From a checkpoint of a small transformer trained on Wikipedia: width 448, 280M tokens.
Each number is 50 + 12 x the weight over the matrix's rms, rounded and kept within 0 to 99. Layers, rows and columns count from 0.

# layer 9 MLP down (transposed), 1792x448, rms 0.0411, rows 387-402, columns 224-447
54 41 55 40 29 47 65 41 42 55 40 57 52 34 36 49 40 45 64 45 49 43 54 33 54 51 37 62 67 54 40 59 61 50 59 26 57 47 42 61 50 31 45 59 46 44 65 47 60 40 40 75 30 59 35 37 47 29 52 34 40 70 40 51 82 36 48 45 65 51 60 42 30 61 43 36 28 72 51 42 39 27 62 52 50 43 52 35 31 43 67 53 50 41 61 36 27 42 67 43 45 35 51 42 35 58 29 45 67 64 54 50 55 40 60 39 64 51 42 58 33 33 62 81 48 39 66 43 51 49 67 41 52 70 53 42 64 42 38 45 48 42 50 74 50 54 41 32 48 47 64 49 62 52 67 38 31 70 62 60 37 50 38 53 34 68 39 54 62 57 72 53 67 29 39 48 60 52 49 62 54 52 37 69 48 65 49 39 35 45 48 32 45 28 53 61 34 42 53 47 51 48 36 49 73 55 54 60 28 66 65 58 45 39 47 47 50 57 45 57 35 48 57 49
44 45 49 28 52 62 50 48 42 43 43 59 70 46 34 54 43 25 44 66 70 36 67 61 57 45 50 53 30 41 50 37 45 58 57 60 40 51 69 68 55 56 50 60 66 52 58 44 55 67 46 41 59 38 41 50 59 83 48 50 47 38 68 51 50 38 50 53 74 51 41 49 46 49 51 54 58 53 45 41 57 49 57 55 54 54 50 45 39 69 59 22 38 31 41 49 35 64 55 45 42 30 47 48 60 52 63 53 53 58 56 53 39 61 50 36 54 43 58 37 36 66 39 41 54 45 45 41 45 60 54 56 37 46 19 23 35 62 60 66 62 27 30 53 30 51 79 36 56 40 41 29 51 52 35 58 48 68 58 43 34 47 32 47 70 68 56 32 74 42 59 44 51 35 39 47 50 49 52 49 60 62 66 51 70 54 46 60 34 68 45 71 28 45 65 68 57 37 45 42 53 64 43 51 44 45 49 27 55 62 42 52 51 40 67 42 58 31 50 43 54 72 57 69
39 33 49 36 42 58 40 61 39 40 72 45 19 37 70 66 39 47 45 41 63 63 43 44 50 59 44 40 58 40 29 71 60 60 58 69 54 43 39 42 49 54 63 58 38 54 63 44 54 57 53 41 50 40 33 59 52 55 49 61 45 33 28 31 45 55 40 53 52 32 51 54 61 55 26 25 40 64 57 40 65 18 42 48 72 47 62 46 32 38 52 45 35 56 49 39 39 25 65 21 70 53 56 68 54 38 54 46 33 38 45 68 36 37 36 28 71 40 45 64 44 40 43 30 46 37 45 28 51 56 45 62 60 50 39 24 32 30 47 39 79 66 45 56 47 55 69 63 51 67 49 53 49 22 55 61 36 53 37 71 44 44 44 43 65 47 68 53 36 44 42 60 34 42 58 50 55 44 48 60 55 67 40 50 42 19 66 35 64 30 22 46 57 67 65 48 37 43 57 76 26 59 41 35 49 65 67 49 36 38 38 46 59 35 49 72 58 49 44 29 32 47 45 48
60 49 49 59 67 71 43 34 36 65 42 49 56 55 35 47 90 15 52 43 36 72 63 50 45 46 48 56 49 47 52 41 45 55 51 43 37 74 52 36 29 76 41 43 44 51 64 51 36 53 48 30 38 61 61 41 40 66 35 56 65 37 32 41 49 52 49 83 41 45 50 32 53 41 66 62 43 23 31 46 63 56 42 43 44 42 44 59 57 69 29 46 31 48 32 81 75 42 36 59 73 50 65 55 36 55 49 35 37 66 64 55 49 50 67 48 44 55 48 60 49 41 60 45 38 68 52 55 47 63 41 68 19 57 47 59 63 52 75 47 61 59 50 52 56 50 79 61 41 31 51 50 61 42 56 51 68 69 42 46 30 53 45 54 49 44 62 51 37 51 54 38 35 48 45 59 75 30 40 43 28 56 43 40 56 62 32 57 55 62 58 43 40 62 60 54 34 40 54 49 45 60 45 51 44 51 57 64 56 52 57 52 52 43 54 36 40 68 51 66 58 52 55 53
48 41 52 37 68 42 42 61 51 57 27 34 36 63 51 66 63 29 53 33 66 41 64 50 50 72 37 64 50 40 29 54 46 51 63 49 52 27 72 43 28 61 56 39 55 74 61 38 21 45 23 41 48 69 45 55 55 56 47 20 55 66 37 41 67 42 56 30 52 43 50 67 36 55 37 43 65 50 63 58 72 39 50 52 49 52 56 65 39 53 66 44 44 36 52 43 47 71 25 52 64 41 40 67 39 43 48 36 62 69 49 55 49 46 49 57 75 29 50 41 61 55 19 35 61 32 55 37 25 42 41 32 40 79 38 79 41 39 51 47 52 69 54 67 50 64 60 58 63 51 62 49 41 49 49 45 60 68 71 38 52 48 55 60 54 43 69 48 59 53 47 76 43 41 32 67 39 39 62 61 39 53 50 36 61 53 56 67 38 44 51 33 56 42 44 42 58 22 37 59 44 65 55 49 56 52 38 57 50 39 58 51 44 49 52 63 35 51 39 56 50 38 37 54
53 43 44 62 49 49 39 42 24 30 22 54 56 58 57 41 50 53 59 29 13 26 38 58 58 56 33 63 62 51 53 51 38 39 40 42 56 49 58 37 49 47 55 68 55 46 35 49 33 54 46 34 47 50 50 56 41 38 59 58 64 46 36 61 48 43 54 37 54 41 45 42 58 42 49 50 43 58 50 47 39 27 67 54 34 36 50 32 49 30 34 33 62 35 47 33 59 50 52 45 30 73 42 53 33 41 62 43 72 56 63 51 56 39 78 40 57 41 70 64 48 60 52 46 47 61 40 50 46 32 65 39 61 34 34 77 51 59 42 11 73 35 25 44 39 71 54 38 43 50 35 52 41 47 36 59 50 44 27 44 31 48 52 26 39 59 63 45 54 63 62 55 41 49 22 59 51 57 38 49 65 35 72 63 34 56 47 37 43 58 68 53 60 57 68 34 43 28 49 34 42 42 44 42 68 34 47 71 59 27 70 59 36 53 49 39 36 34 50 38 19 58 43 52
46 38 44 51 45 34 52 35 51 51 50 52 71 47 48 47 61 51 34 70 55 56 54 20 46 41 44 48 38 62 49 58 39 70 40 54 61 38 46 51 46 55 54 52 48 42 49 46 48 59 59 37 50 67 52 58 54 60 49 58 32 52 42 41 54 36 36 33 54 49 46 60 45 32 36 42 61 62 34 60 57 69 48 44 50 78 35 49 44 65 37 55 42 59 28 27 73 40 51 61 50 51 55 64 55 62 35 41 50 46 53 64 77 55 37 67 48 31 25 86 34 49 30 50 37 49 66 57 66 65 45 53 46 65 45 45 38 50 52 38 69 72 58 50 63 34 64 58 55 55 40 44 45 47 42 55 44 54 54 53 53 51 47 55 59 59 60 36 43 62 63 36 43 57 73 34 46 32 27 44 46 85 45 64 60 57 69 64 49 41 61 46 48 49 55 55 51 39 51 49 57 45 62 46 60 52 48 48 35 52 50 41 62 51 38 60 50 67 58 37 32 48 39 43
53 42 32 63 44 42 65 61 43 57 45 38 60 49 56 54 50 49 55 34 40 47 40 45 58 47 36 43 25 46 51 63 53 59 55 25 64 67 31 54 32 34 57 51 32 43 54 47 46 58 38 45 49 44 41 56 60 36 67 34 43 33 31 49 58 34 26 55 60 40 26 58 50 47 57 31 44 42 53 46 12 46 45 47 72 32 51 41 62 56 51 48 43 30 27 41 53 51 32 60 41 58 69 50 49 57 35 47 34 52 36 50 42 85 62 58 44 56 53 40 58 52 42 62 69 34 52 38 52 47 32 48 27 49 40 52 38 52 62 52 59 43 55 60 62 49 57 57 43 39 52 40 51 28 31 27 40 57 47 55 49 50 27 48 59 59 55 44 56 54 45 56 46 58 55 42 61 44 53 61 31 30 45 36 32 43 41 32 32 45 46 43 40 37 32 42 50 53 48 54 49 29 55 52 47 35 36 63 56 34 44 41 44 53 47 63 35 42 68 24 39 30 40 57
89 61 19 37 57 30 37 50 54 45 43 55 32 39 64 50 32 41 57 68 60 43 40 58 41 32 36 62 44 59 49 41 40 28 41 59 26 60 49 63 21 44 45 45 55 62 61 64 48 65 37 37 38 54 54 49 44 41 55 54 31 56 44 54 61 43 40 57 44 48 50 48 38 44 38 58 59 51 48 36 61 59 52 54 44 31 51 53 64 61 67 28 57 39 45 49 59 49 49 27 48 64 60 45 48 52 41 71 71 44 37 36 52 53 48 47 33 43 76 59 32 50 37 29 42 42 53 64 45 61 50 61 48 39 70 36 52 47 33 36 60 89 46 53 42 23 56 60 53 54 67 43 39 28 54 51 50 44 49 43 41 52 64 51 69 53 62 42 60 62 34 24 60 52 75 39 62 59 68 54 49 36 41 66 35 66 42 35 39 40 39 34 51 43 43 62 50 48 60 39 48 48 72 47 53 69 32 37 50 41 51 32 47 60 36 42 63 40 46 62 39 44 45 63
33 64 42 37 63 52 42 59 35 64 46 38 49 50 29 66 55 49 48 61 31 44 49 43 58 18 59 56 55 55 47 38 28 39 76 28 36 53 49 56 65 65 51 45 46 45 40 57 16 54 62 45 46 28 55 56 53 63 64 53 41 43 34 51 59 55 44 25 46 71 35 42 37 54 26 57 29 56 65 37 51 45 57 33 47 48 66 41 60 68 45 31 28 48 49 77 56 47 31 44 52 57 46 43 56 54 47 52 57 56 49 63 55 59 56 58 55 67 35 32 55 47 51 59 57 44 26 58 39 39 48 48 34 53 30 41 43 89 53 51 47 34 45 22 65 13 54 64 55 47 22 57 47 55 64 32 55 47 49 43 37 62 39 45 67 58 41 27 41 64 26 51 38 48 62 39 82 40 60 39 47 45 69 51 64 43 31 40 55 59 61 64 58 60 49 36 63 41 42 34 57 25 50 62 52 51 43 62 35 33 54 45 51 42 64 54 60 37 57 34 44 59 40 39
71 37 59 36 44 54 30 63 60 51 47 31 47 49 47 56 69 48 45 44 58 50 40 38 37 41 50 46 39 25 46 42 35 54 51 47 45 45 54 34 76 39 36 66 56 49 49 42 47 67 45 36 57 44 47 60 51 40 36 50 49 46 47 54 30 45 69 64 46 72 48 26 40 40 31 54 66 44 47 46 36 65 43 48 45 46 57 70 32 36 40 67 33 32 53 31 58 39 44 52 38 55 58 43 51 53 44 49 15 51 52 57 61 67 40 32 53 59 55 31 38 46 55 41 47 55 30 55 36 58 35 53 60 32 49 58 26 70 40 21 45 54 55 30 47 53 68 48 60 51 62 41 76 64 26 48 35 23 40 55 35 33 54 49 47 47 34 30 34 34 40 55 32 50 59 56 70 56 52 56 48 59 36 55 49 36 40 55 61 20 70 58 44 58 51 55 55 45 59 52 51 45 52 42 48 72 54 58 49 50 60 52 29 67 35 44 52 59 58 58 71 39 26 53
29 58 58 75 60 61 56 45 46 49 39 59 49 55 53 51 59 29 47 46 55 36 55 53 62 75 27 56 55 22 78 45 65 54 52 40 50 37 59 46 64 33 59 67 54 51 61 69 53 38 60 46 32 72 40 65 64 60 44 76 53 41 48 54 69 39 55 59 46 44 45 51 45 43 47 39 61 52 62 45 65 52 59 44 51 49 45 54 54 35 41 53 60 52 52 41 59 47 38 52 55 47 37 42 52 55 39 40 39 74 42 54 53 66 46 70 51 42 50 47 49 43 36 47 67 27 44 53 57 55 44 48 52 57 67 45 46 37 41 56 61 53 55 51 52 59 48 52 31 45 63 52 60 35 55 52 41 50 69 58 55 60 45 55 30 31 48 41 67 49 49 55 83 40 70 28 42 49 42 80 56 38 70 30 68 60 60 60 59 37 48 49 59 29 88 28 52 42 61 30 45 44 73 52 81 60 70 65 48 56 50 52 54 34 22 59 54 40 56 60 59 71 40 48
46 43 39 53 48 52 41 32 54 42 62 51 43 36 47 35 50 52 49 46 52 57 29 71 44 67 57 44 49 38 52 42 52 29 53 57 45 47 54 82 71 49 40 71 45 52 40 64 46 36 68 58 32 22 35 69 39 47 64 44 60 38 39 51 55 46 37 72 65 43 31 46 52 76 54 39 43 44 48 41 18 38 69 37 23 54 51 62 63 58 60 65 50 41 49 57 47 43 49 48 36 33 40 69 43 48 53 34 51 34 44 43 55 58 46 38 58 54 27 26 67 45 67 50 55 52 42 50 50 45 53 37 46 38 46 29 67 64 59 61 39 32 62 54 59 53 41 44 52 64 57 62 38 51 43 46 24 45 71 58 53 46 30 36 63 34 58 30 48 42 53 32 61 45 46 49 59 27 38 47 48 32 39 42 53 48 48 46 48 39 57 25 48 25 47 45 38 47 26 45 50 41 56 36 37 71 59 50 49 41 39 49 37 52 49 50 38 49 47 46 71 42 41 33
59 32 42 63 60 45 42 45 61 49 56 42 59 35 67 48 53 43 43 52 49 61 60 53 33 40 54 60 65 49 39 30 50 45 69 60 30 64 42 64 47 70 51 57 44 69 56 72 24 63 44 62 68 66 39 48 47 70 52 68 48 49 19 55 56 41 64 66 41 57 40 28 52 39 56 54 70 71 54 64 75 34 52 55 57 44 41 52 36 31 72 53 53 39 64 65 55 52 53 57 60 51 70 50 62 54 55 36 50 52 39 45 49 18 76 59 58 72 66 50 49 61 42 50 44 48 55 54 41 40 41 34 62 61 61 48 48 53 25 61 50 52 55 40 60 43 58 54 64 43 59 76 44 49 59 75 56 58 55 46 35 51 67 10 42 78 66 41 45 74 42 45 47 45 62 49 26 51 52 29 41 35 57 41 52 49 52 45 50 60 18 26 59 51 55 48 46 46 39 78 60 68 37 26 52 67 56 40 51 50 34 48 40 41 47 52 56 56 68 56 46 44 61 62
28 40 69 38 38 36 56 42 31 35 67 38 41 41 48 50 58 33 42 61 47 50 25 58 62 62 61 39 34 42 49 50 41 46 41 56 49 60 32 28 48 49 47 46 78 53 51 36 53 43 50 49 74 34 30 36 56 47 61 54 50 35 64 58 73 43 40 50 59 76 51 44 41 44 58 41 35 38 72 42 47 50 44 68 45 65 36 37 53 34 56 51 14 48 43 62 51 73 38 33 41 25 74 44 44 54 39 36 71 39 57 33 31 40 69 53 43 53 65 48 48 41 70 46 71 67 69 45 41 47 40 48 45 62 28 49 57 39 34 46 52 42 41 56 56 44 33 62 37 56 31 47 33 71 49 40 40 42 45 60 65 40 43 73 42 59 43 54 52 55 58 29 21 37 51 41 38 38 52 47 55 51 61 35 54 45 24 48 49 48 54 47 51 33 55 62 56 58 59 46 50 62 53 38 55 66 48 51 53 50 63 37 45 49 69 53 46 55 42 36 44 43 51 61
49 51 51 52 35 37 48 40 35 37 26 63 49 43 41 53 31 40 57 65 48 57 38 33 49 39 49 48 23 54 59 50 61 36 57 56 38 51 54 37 56 38 34 30 51 57 36 48 54 24 39 65 53 43 23 50 46 33 59 44 35 47 36 40 37 53 40 54 62 46 50 29 46 43 55 56 44 57 55 29 60 47 36 41 62 42 59 44 49 55 48 52 93 54 33 36 53 47 71 61 41 35 61 46 37 60 37 44 60 67 39 39 52 19 34 33 40 40 44 49 63 55 40 54 48 30 56 64 57 55 37 57 48 52 40 47 54 59 44 61 57 22 49 42 64 67 56 35 50 40 59 33 41 63 34 59 31 45 60 42 45 60 52 33 58 57 58 70 60 35 61 48 58 47 42 65 30 53 45 56 60 38 63 47 74 43 45 40 38 47 51 31 41 55 38 60 59 59 38 38 56 40 57 46 38 42 63 41 57 49 59 52 42 53 63 38 69 43 62 24 48 62 69 53
# layer 9 MLP up, 1792x448, rms 0.0411, rows 388-402, columns 224-447
49 68 45 45 59 33 39 53 29 34 44 47 36 65 65 54 56 60 36 40 60 40 67 40 49 41 68 60 51 64 51 46 51 40 32 48 57 26 59 60 54 39 46 35 51 52 53 52 49 38 48 55 61 50 53 33 34 46 35 57 59 39 69 72 44 52 38 64 64 45 51 62 70 65 72 41 39 54 62 45 36 39 64 56 56 39 52 54 33 20 61 51 36 55 39 56 55 51 36 63 56 45 47 52 67 43 47 44 76 64 50 49 52 57 43 38 57 49 42 47 52 46 54 30 63 43 68 51 42 64 47 70 43 64 25 55 65 56 37 30 65 47 48 67 56 66 41 80 53 48 49 52 53 53 43 29 32 47 48 59 56 42 42 62 52 41 52 30 61 48 64 34 50 43 42 84 41 41 53 65 52 27 41 41 49 58 34 30 54 38 50 48 55 57 37 59 28 65 49 59 56 30 42 62 58 51 66 30 61 28 53 42 52 67 42 62 53 41 52 57 41 48 46 56
36 45 36 64 63 62 68 53 45 53 52 47 55 46 43 55 82 27 36 42 47 52 59 63 48 43 57 71 67 41 57 75 57 39 66 60 70 45 27 50 39 51 53 45 37 72 50 59 63 28 36 44 36 48 57 43 54 44 63 38 48 45 65 66 43 52 46 59 17 45 64 50 55 52 54 61 26 32 50 58 58 42 45 35 74 25 46 31 68 39 65 42 52 56 24 44 46 34 27 45 76 63 41 50 61 80 48 51 33 78 44 68 54 49 52 41 59 62 58 74 39 59 49 50 43 60 48 35 70 35 40 38 45 41 46 34 53 48 30 51 43 59 42 45 48 50 32 52 33 32 58 55 58 48 63 45 54 51 58 46 48 40 47 35 56 59 47 55 42 67 66 56 56 58 65 47 46 56 57 41 42 64 32 45 68 30 48 40 43 64 49 57 42 72 36 82 30 37 71 81 55 56 64 60 50 66 58 43 37 83 69 55 60 44 36 63 42 46 19 46 35 55 43 50
55 64 59 62 38 37 31 70 38 44 52 59 55 38 22 58 71 74 53 56 56 52 67 49 33 48 61 58 65 51 51 45 52 46 55 49 62 54 28 47 45 57 39 43 41 48 51 27 51 46 33 56 62 47 46 33 60 43 53 52 78 50 59 52 30 48 39 38 59 39 37 49 41 46 42 46 47 46 48 40 36 51 32 54 37 41 50 43 60 57 49 48 39 62 49 41 36 49 56 51 63 46 38 52 30 64 44 42 62 77 46 70 55 52 32 53 45 36 48 50 52 54 62 56 44 24 38 41 34 33 34 39 45 38 22 41 49 60 35 22 58 63 32 48 65 54 43 23 46 39 46 61 62 43 41 58 40 67 38 41 62 47 27 60 35 51 46 52 60 47 44 63 39 61 61 49 74 45 38 62 40 48 65 42 50 67 49 48 49 64 56 66 21 49 53 35 63 36 53 66 59 39 39 63 66 28 65 53 70 47 49 50 33 53 44 70 34 53 68 27 59 84 72 35
30 61 59 67 41 43 57 53 36 33 54 43 46 54 68 52 44 62 31 51 56 53 83 43 58 54 51 22 60 66 58 64 42 75 45 49 49 53 51 52 39 54 56 59 58 37 46 49 40 48 55 62 33 49 33 44 25 59 51 52 33 58 56 44 49 27 50 72 70 51 53 92 63 47 41 48 49 56 29 78 52 67 29 45 56 62 69 69 51 53 47 73 50 53 40 70 41 28 61 47 32 60 45 27 55 53 53 55 55 59 32 53 49 50 59 47 44 37 49 45 50 44 53 48 42 47 46 59 64 37 76 77 49 34 35 49 59 65 48 38 46 69 41 48 44 47 51 46 70 44 45 52 48 52 40 35 53 42 65 36 73 56 63 39 67 36 44 38 42 35 46 59 58 45 49 73 48 53 54 53 45 54 44 65 54 43 49 43 42 44 55 70 62 47 58 48 53 42 56 64 42 52 45 63 39 41 72 54 43 55 32 26 63 34 42 34 50 45 44 62 51 59 33 59
53 51 58 55 59 53 36 36 73 34 45 41 78 45 55 44 60 35 80 39 56 37 54 34 54 39 83 31 53 62 61 45 54 51 39 42 53 60 56 41 09 48 47 36 62 71 40 29 50 45 41 58 55 36 44 14 39 41 42 58 53 78 56 61 54 45 36 40 27 63 38 30 39 59 64 55 39 40 46 55 66 38 36 70 32 21 49 61 41 65 42 60 42 59 36 45 59 40 61 66 42 50 59 49 19 66 61 47 46 30 59 45 60 61 38 44 59 26 62 43 46 54 43 51 29 50 57 37 67 47 47 36 56 54 58 50 35 69 39 58 65 35 44 50 63 55 82 36 57 48 47 19 34 65 50 64 40 65 79 67 30 50 46 56 55 69 61 52 68 49 61 68 41 65 17 29 68 63 46 42 63 53 54 60 45 63 63 55 21 60 43 56 64 43 45 61 35 61 56 60 51 62 29 64 49 59 28 46 52 26 56 52 59 63 40 49 42 49 31 61 39 37 17 53
57 51 35 58 41 40 34 40 65 38 51 43 42 48 54 37 60 47 44 59 45 57 54 52 54 58 65 46 61 42 72 23 60 49 56 34 30 55 58 55 24 41 41 43 54 65 75 56 72 42 64 51 29 58 45 53 56 59 53 24 49 51 46 62 68 47 57 36 66 52 40 28 31 56 51 68 47 40 47 43 67 48 49 54 48 62 68 56 41 47 66 43 28 45 39 59 42 72 61 59 67 51 54 37 38 34 55 44 47 42 63 39 46 61 43 46 51 68 52 46 50 48 67 62 43 41 54 62 33 56 59 69 46 47 66 51 51 51 54 42 52 32 51 45 44 59 18 40 24 58 69 60 36 48 60 49 50 46 42 45 36 62 54 34 63 59 38 49 46 60 52 51 38 52 65 59 36 68 57 47 47 58 49 54 43 43 73 54 67 22 49 56 46 68 33 42 57 57 41 45 57 36 58 50 52 53 70 55 53 50 56 45 44 55 48 54 54 37 48 26 58 31 47 37
59 54 38 42 70 51 44 50 36 61 63 31 70 52 56 46 48 58 47 49 39 67 52 55 49 44 50 56 50 43 47 65 30 34 56 43 43 35 39 39 66 64 23 39 55 50 54 56 50 22 61 47 67 44 46 44 59 58 61 48 64 44 27 39 60 32 53 65 66 81 38 38 41 55 52 43 44 42 24 55 50 25 35 20 47 49 38 40 52 47 42 43 54 45 31 33 33 64 34 72 31 66 34 42 73 31 54 46 36 56 41 63 44 52 32 27 32 27 44 45 51 72 54 42 43 50 43 57 56 45 35 36 54 39 58 24 69 42 54 40 52 38 34 50 46 49 48 52 38 39 53 49 54 50 54 40 44 57 29 40 66 69 52 37 55 49 57 41 49 36 56 45 55 59 61 49 40 72 51 48 53 84 47 53 69 63 62 56 52 64 35 57 54 44 58 47 37 37 50 48 18 26 47 56 46 46 41 42 67 64 50 49 51 59 57 44 42 66 47 46 67 27 28 60
50 54 37 40 71 51 49 57 49 40 26 44 53 55 72 46 48 62 46 55 60 47 62 47 78 42 39 71 53 17 65 70 45 48 31 50 48 43 36 34 41 33 40 38 47 39 56 48 57 55 55 64 52 61 60 50 44 44 62 60 50 57 43 66 63 53 62 43 35 59 43 39 60 51 68 39 48 34 48 53 59 60 35 60 67 51 39 66 69 56 38 66 62 58 70 52 61 52 57 60 46 56 48 52 55 31 37 41 53 71 72 61 56 47 49 47 60 39 58 55 33 28 54 56 54 32 57 36 52 71 49 46 48 72 48 44 55 22 54 29 56 47 43 51 49 59 54 71 53 43 47 28 63 64 60 51 59 58 50 28 50 58 26 45 69 52 37 61 73 40 67 57 53 80 51 69 48 71 46 59 62 57 42 66 42 61 73 51 72 82 65 55 53 50 49 52 27 43 43 36 51 54 40 56 28 56 31 59 42 49 57 42 47 54 46 49 55 64 56 41 46 69 36 44
38 53 61 51 50 50 60 47 68 32 45 58 55 57 33 65 61 37 41 52 40 33 30 64 68 52 40 71 44 37 44 62 62 28 67 64 68 34 62 49 56 47 74 37 62 63 67 45 56 43 69 79 80 44 64 53 64 63 73 44 47 71 60 44 76 45 34 60 62 67 43 57 66 61 57 61 63 60 38 58 60 32 44 37 64 53 62 45 48 56 49 41 41 57 57 42 27 62 60 37 44 61 46 73 71 60 67 35 53 55 56 41 38 57 73 34 43 37 69 54 44 52 28 68 56 30 40 60 53 42 41 33 41 48 59 35 64 52 44 37 43 53 61 45 52 63 47 23 65 52 54 31 55 70 36 55 57 35 68 64 67 23 64 42 46 43 29 36 29 50 39 34 37 44 68 62 69 34 69 51 53 23 79 50 41 81 57 61 56 48 40 45 62 65 55 36 66 41 55 38 58 76 48 56 59 60 49 81 55 41 51 54 38 47 63 60 40 47 46 64 58 47 64 64
49 62 57 39 71 61 54 38 43 38 58 53 38 63 51 47 41 48 55 47 46 58 50 72 91 41 36 28 49 42 47 62 52 48 43 43 56 52 57 55 68 53 58 57 45 63 32 55 81 60 63 49 44 63 52 56 37 50 47 52 58 53 43 45 54 37 43 44 56 56 38 57 67 49 53 40 37 31 67 39 44 36 50 29 29 39 40 41 49 43 65 38 72 58 58 59 56 41 74 70 66 77 28 60 53 54 64 41 30 44 47 46 49 47 42 52 53 39 37 47 43 63 64 48 29 71 59 55 46 60 48 58 47 61 51 52 55 43 55 66 48 47 65 62 54 61 52 46 51 43 47 52 41 48 68 44 60 60 76 44 66 44 56 51 48 56 57 42 69 55 58 54 40 47 30 48 57 58 55 34 39 44 52 46 43 57 49 67 57 64 60 41 50 50 61 35 51 41 46 46 36 54 45 43 37 56 50 43 48 44 30 21 63 49 46 30 49 59 55 47 37 53 49 59
34 47 54 30 61 53 50 38 37 46 49 70 51 50 28 61 53 49 59 47 73 62 66 76 49 46 34 76 45 60 53 79 37 56 64 28 64 55 42 50 51 55 65 48 46 43 57 39 73 49 58 57 41 92 51 41 65 44 42 66 33 56 28 59 59 47 33 70 52 26 41 64 54 33 40 33 33 38 56 38 69 67 48 54 52 53 51 45 57 53 37 51 53 56 43 53 66 52 31 53 65 47 40 49 41 54 50 38 57 53 42 45 28 57 37 41 47 29 47 66 51 36 63 54 71 33 43 59 26 35 48 35 59 49 54 62 55 39 65 47 42 42 62 66 65 62 10 50 39 50 34 72 61 66 33 50 36 60 44 48 43 48 43 46 51 56 30 46 61 51 58 44 56 70 29 55 58 50 64 55 37 51 41 21 33 49 59 56 45 53 42 35 53 19 55 68 70 46 39 55 51 43 33 40 59 63 64 42 53 37 28 30 47 53 33 46 54 62 51 39 58 50 39 49
25 60 62 57 55 57 51 56 54 29 53 54 45 48 43 39 54 59 62 56 65 47 58 52 52 49 40 68 67 63 58 21 59 62 62 59 56 32 60 59 32 35 57 37 52 45 66 57 41 48 70 36 52 41 70 46 45 43 64 41 56 49 72 50 50 43 38 50 50 81 58 60 39 47 50 73 37 48 37 34 35 47 55 49 46 44 41 60 46 63 42 38 29 52 33 44 66 48 50 69 63 37 65 39 51 55 26 49 52 48 43 36 50 50 49 50 39 50 71 46 72 44 36 44 82 89 62 59 18 57 53 37 50 47 60 63 52 51 50 29 51 44 55 47 61 62 50 69 34 61 45 50 58 50 60 51 44 50 62 44 51 54 46 50 34 29 58 38 44 40 75 64 53 34 30 54 80 75 43 49 55 50 66 89 51 31 54 49 42 60 46 53 43 41 41 23 34 69 57 53 70 57 56 77 54 66 63 39 49 66 67 42 69 60 35 34 39 40 45 22 62 59 40 69
55 47 33 61 70 65 54 49 49 60 40 54 56 54 65 39 56 58 77 50 64 55 42 48 44 56 57 49 63 33 60 71 37 55 54 60 34 26 67 69 61 53 62 54 56 39 33 66 48 28 58 45 58 61 55 37 40 69 58 58 27 42 44 55 75 53 50 49 53 48 66 27 62 53 49 63 59 69 32 39 74 41 48 33 48 47 55 61 68 43 34 60 54 38 49 54 39 44 46 33 52 56 47 54 47 55 64 28 56 56 26 52 32 49 48 51 47 38 47 51 49 45 77 57 27 54 47 49 53 66 52 39 65 49 51 59 43 39 58 56 56 49 56 51 35 77 49 57 68 40 57 70 60 29 50 41 33 47 41 42 34 62 57 44 47 50 46 49 48 59 75 55 27 43 57 34 40 36 54 66 48 84 49 26 50 63 37 51 51 53 52 58 48 63 54 50 54 59 57 68 34 31 58 33 46 42 36 42 64 26 24 51 62 60 21 29 42 30 62 52 60 38 52 40
50 56 44 33 75 58 56 51 26 61 36 42 52 57 65 55 63 48 31 63 34 47 52 50 39 34 35 39 53 30 49 58 53 40 32 43 44 43 59 46 56 47 45 64 54 43 60 39 67 57 45 30 46 41 45 63 53 59 56 46 64 43 71 48 31 61 49 51 61 66 53 62 56 56 38 58 41 77 31 40 39 53 35 63 58 48 62 55 48 38 40 51 48 84 43 41 40 50 61 58 35 49 55 45 43 44 57 48 47 43 53 62 59 59 66 46 44 46 56 32 38 64 57 61 74 45 58 18 56 53 44 60 33 54 57 66 55 58 70 38 35 64 69 54 49 41 48 41 55 46 52 55 58 36 57 60 36 48 49 45 60 45 50 42 58 46 63 45 42 39 54 30 52 57 52 64 54 63 34 41 42 54 45 53 42 48 42 40 58 54 25 63 65 51 44 65 59 38 57 36 52 46 51 33 48 47 47 29 54 60 53 58 60 57 38 49 28 44 33 51 31 51 46 54
55 52 46 53 59 52 55 57 41 28 40 36 46 34 45 47 54 56 61 54 59 52 36 40 57 50 65 51 48 60 47 46 55 42 51 56 42 52 69 39 62 49 48 46 27 63 46 50 40 77 53 68 35 80 48 49 37 42 56 54 51 67 44 50 62 40 29 72 70 51 38 57 60 40 50 61 65 54 44 71 49 65 40 44 55 50 44 67 60 55 46 38 69 53 41 49 47 53 55 60 56 46 43 39 30 49 46 43 51 36 48 41 44 47 40 29 35 36 47 46 54 53 55 48 50 41 33 63 37 39 65 46 57 48 54 48 49 30 51 40 52 37 48 75 46 61 43 44 37 45 55 42 53 44 55 46 40 47 46 39 57 24 70 37 39 31 34 59 23 33 58 53 68 60 31 60 59 50 56 73 58 71 66 54 54 67 47 47 39 52 56 35 45 74 51 55 62 49 39 49 62 52 47 44 43 49 62 54 57 45 51 36 44 40 29 54 56 54 49 36 39 61 66 39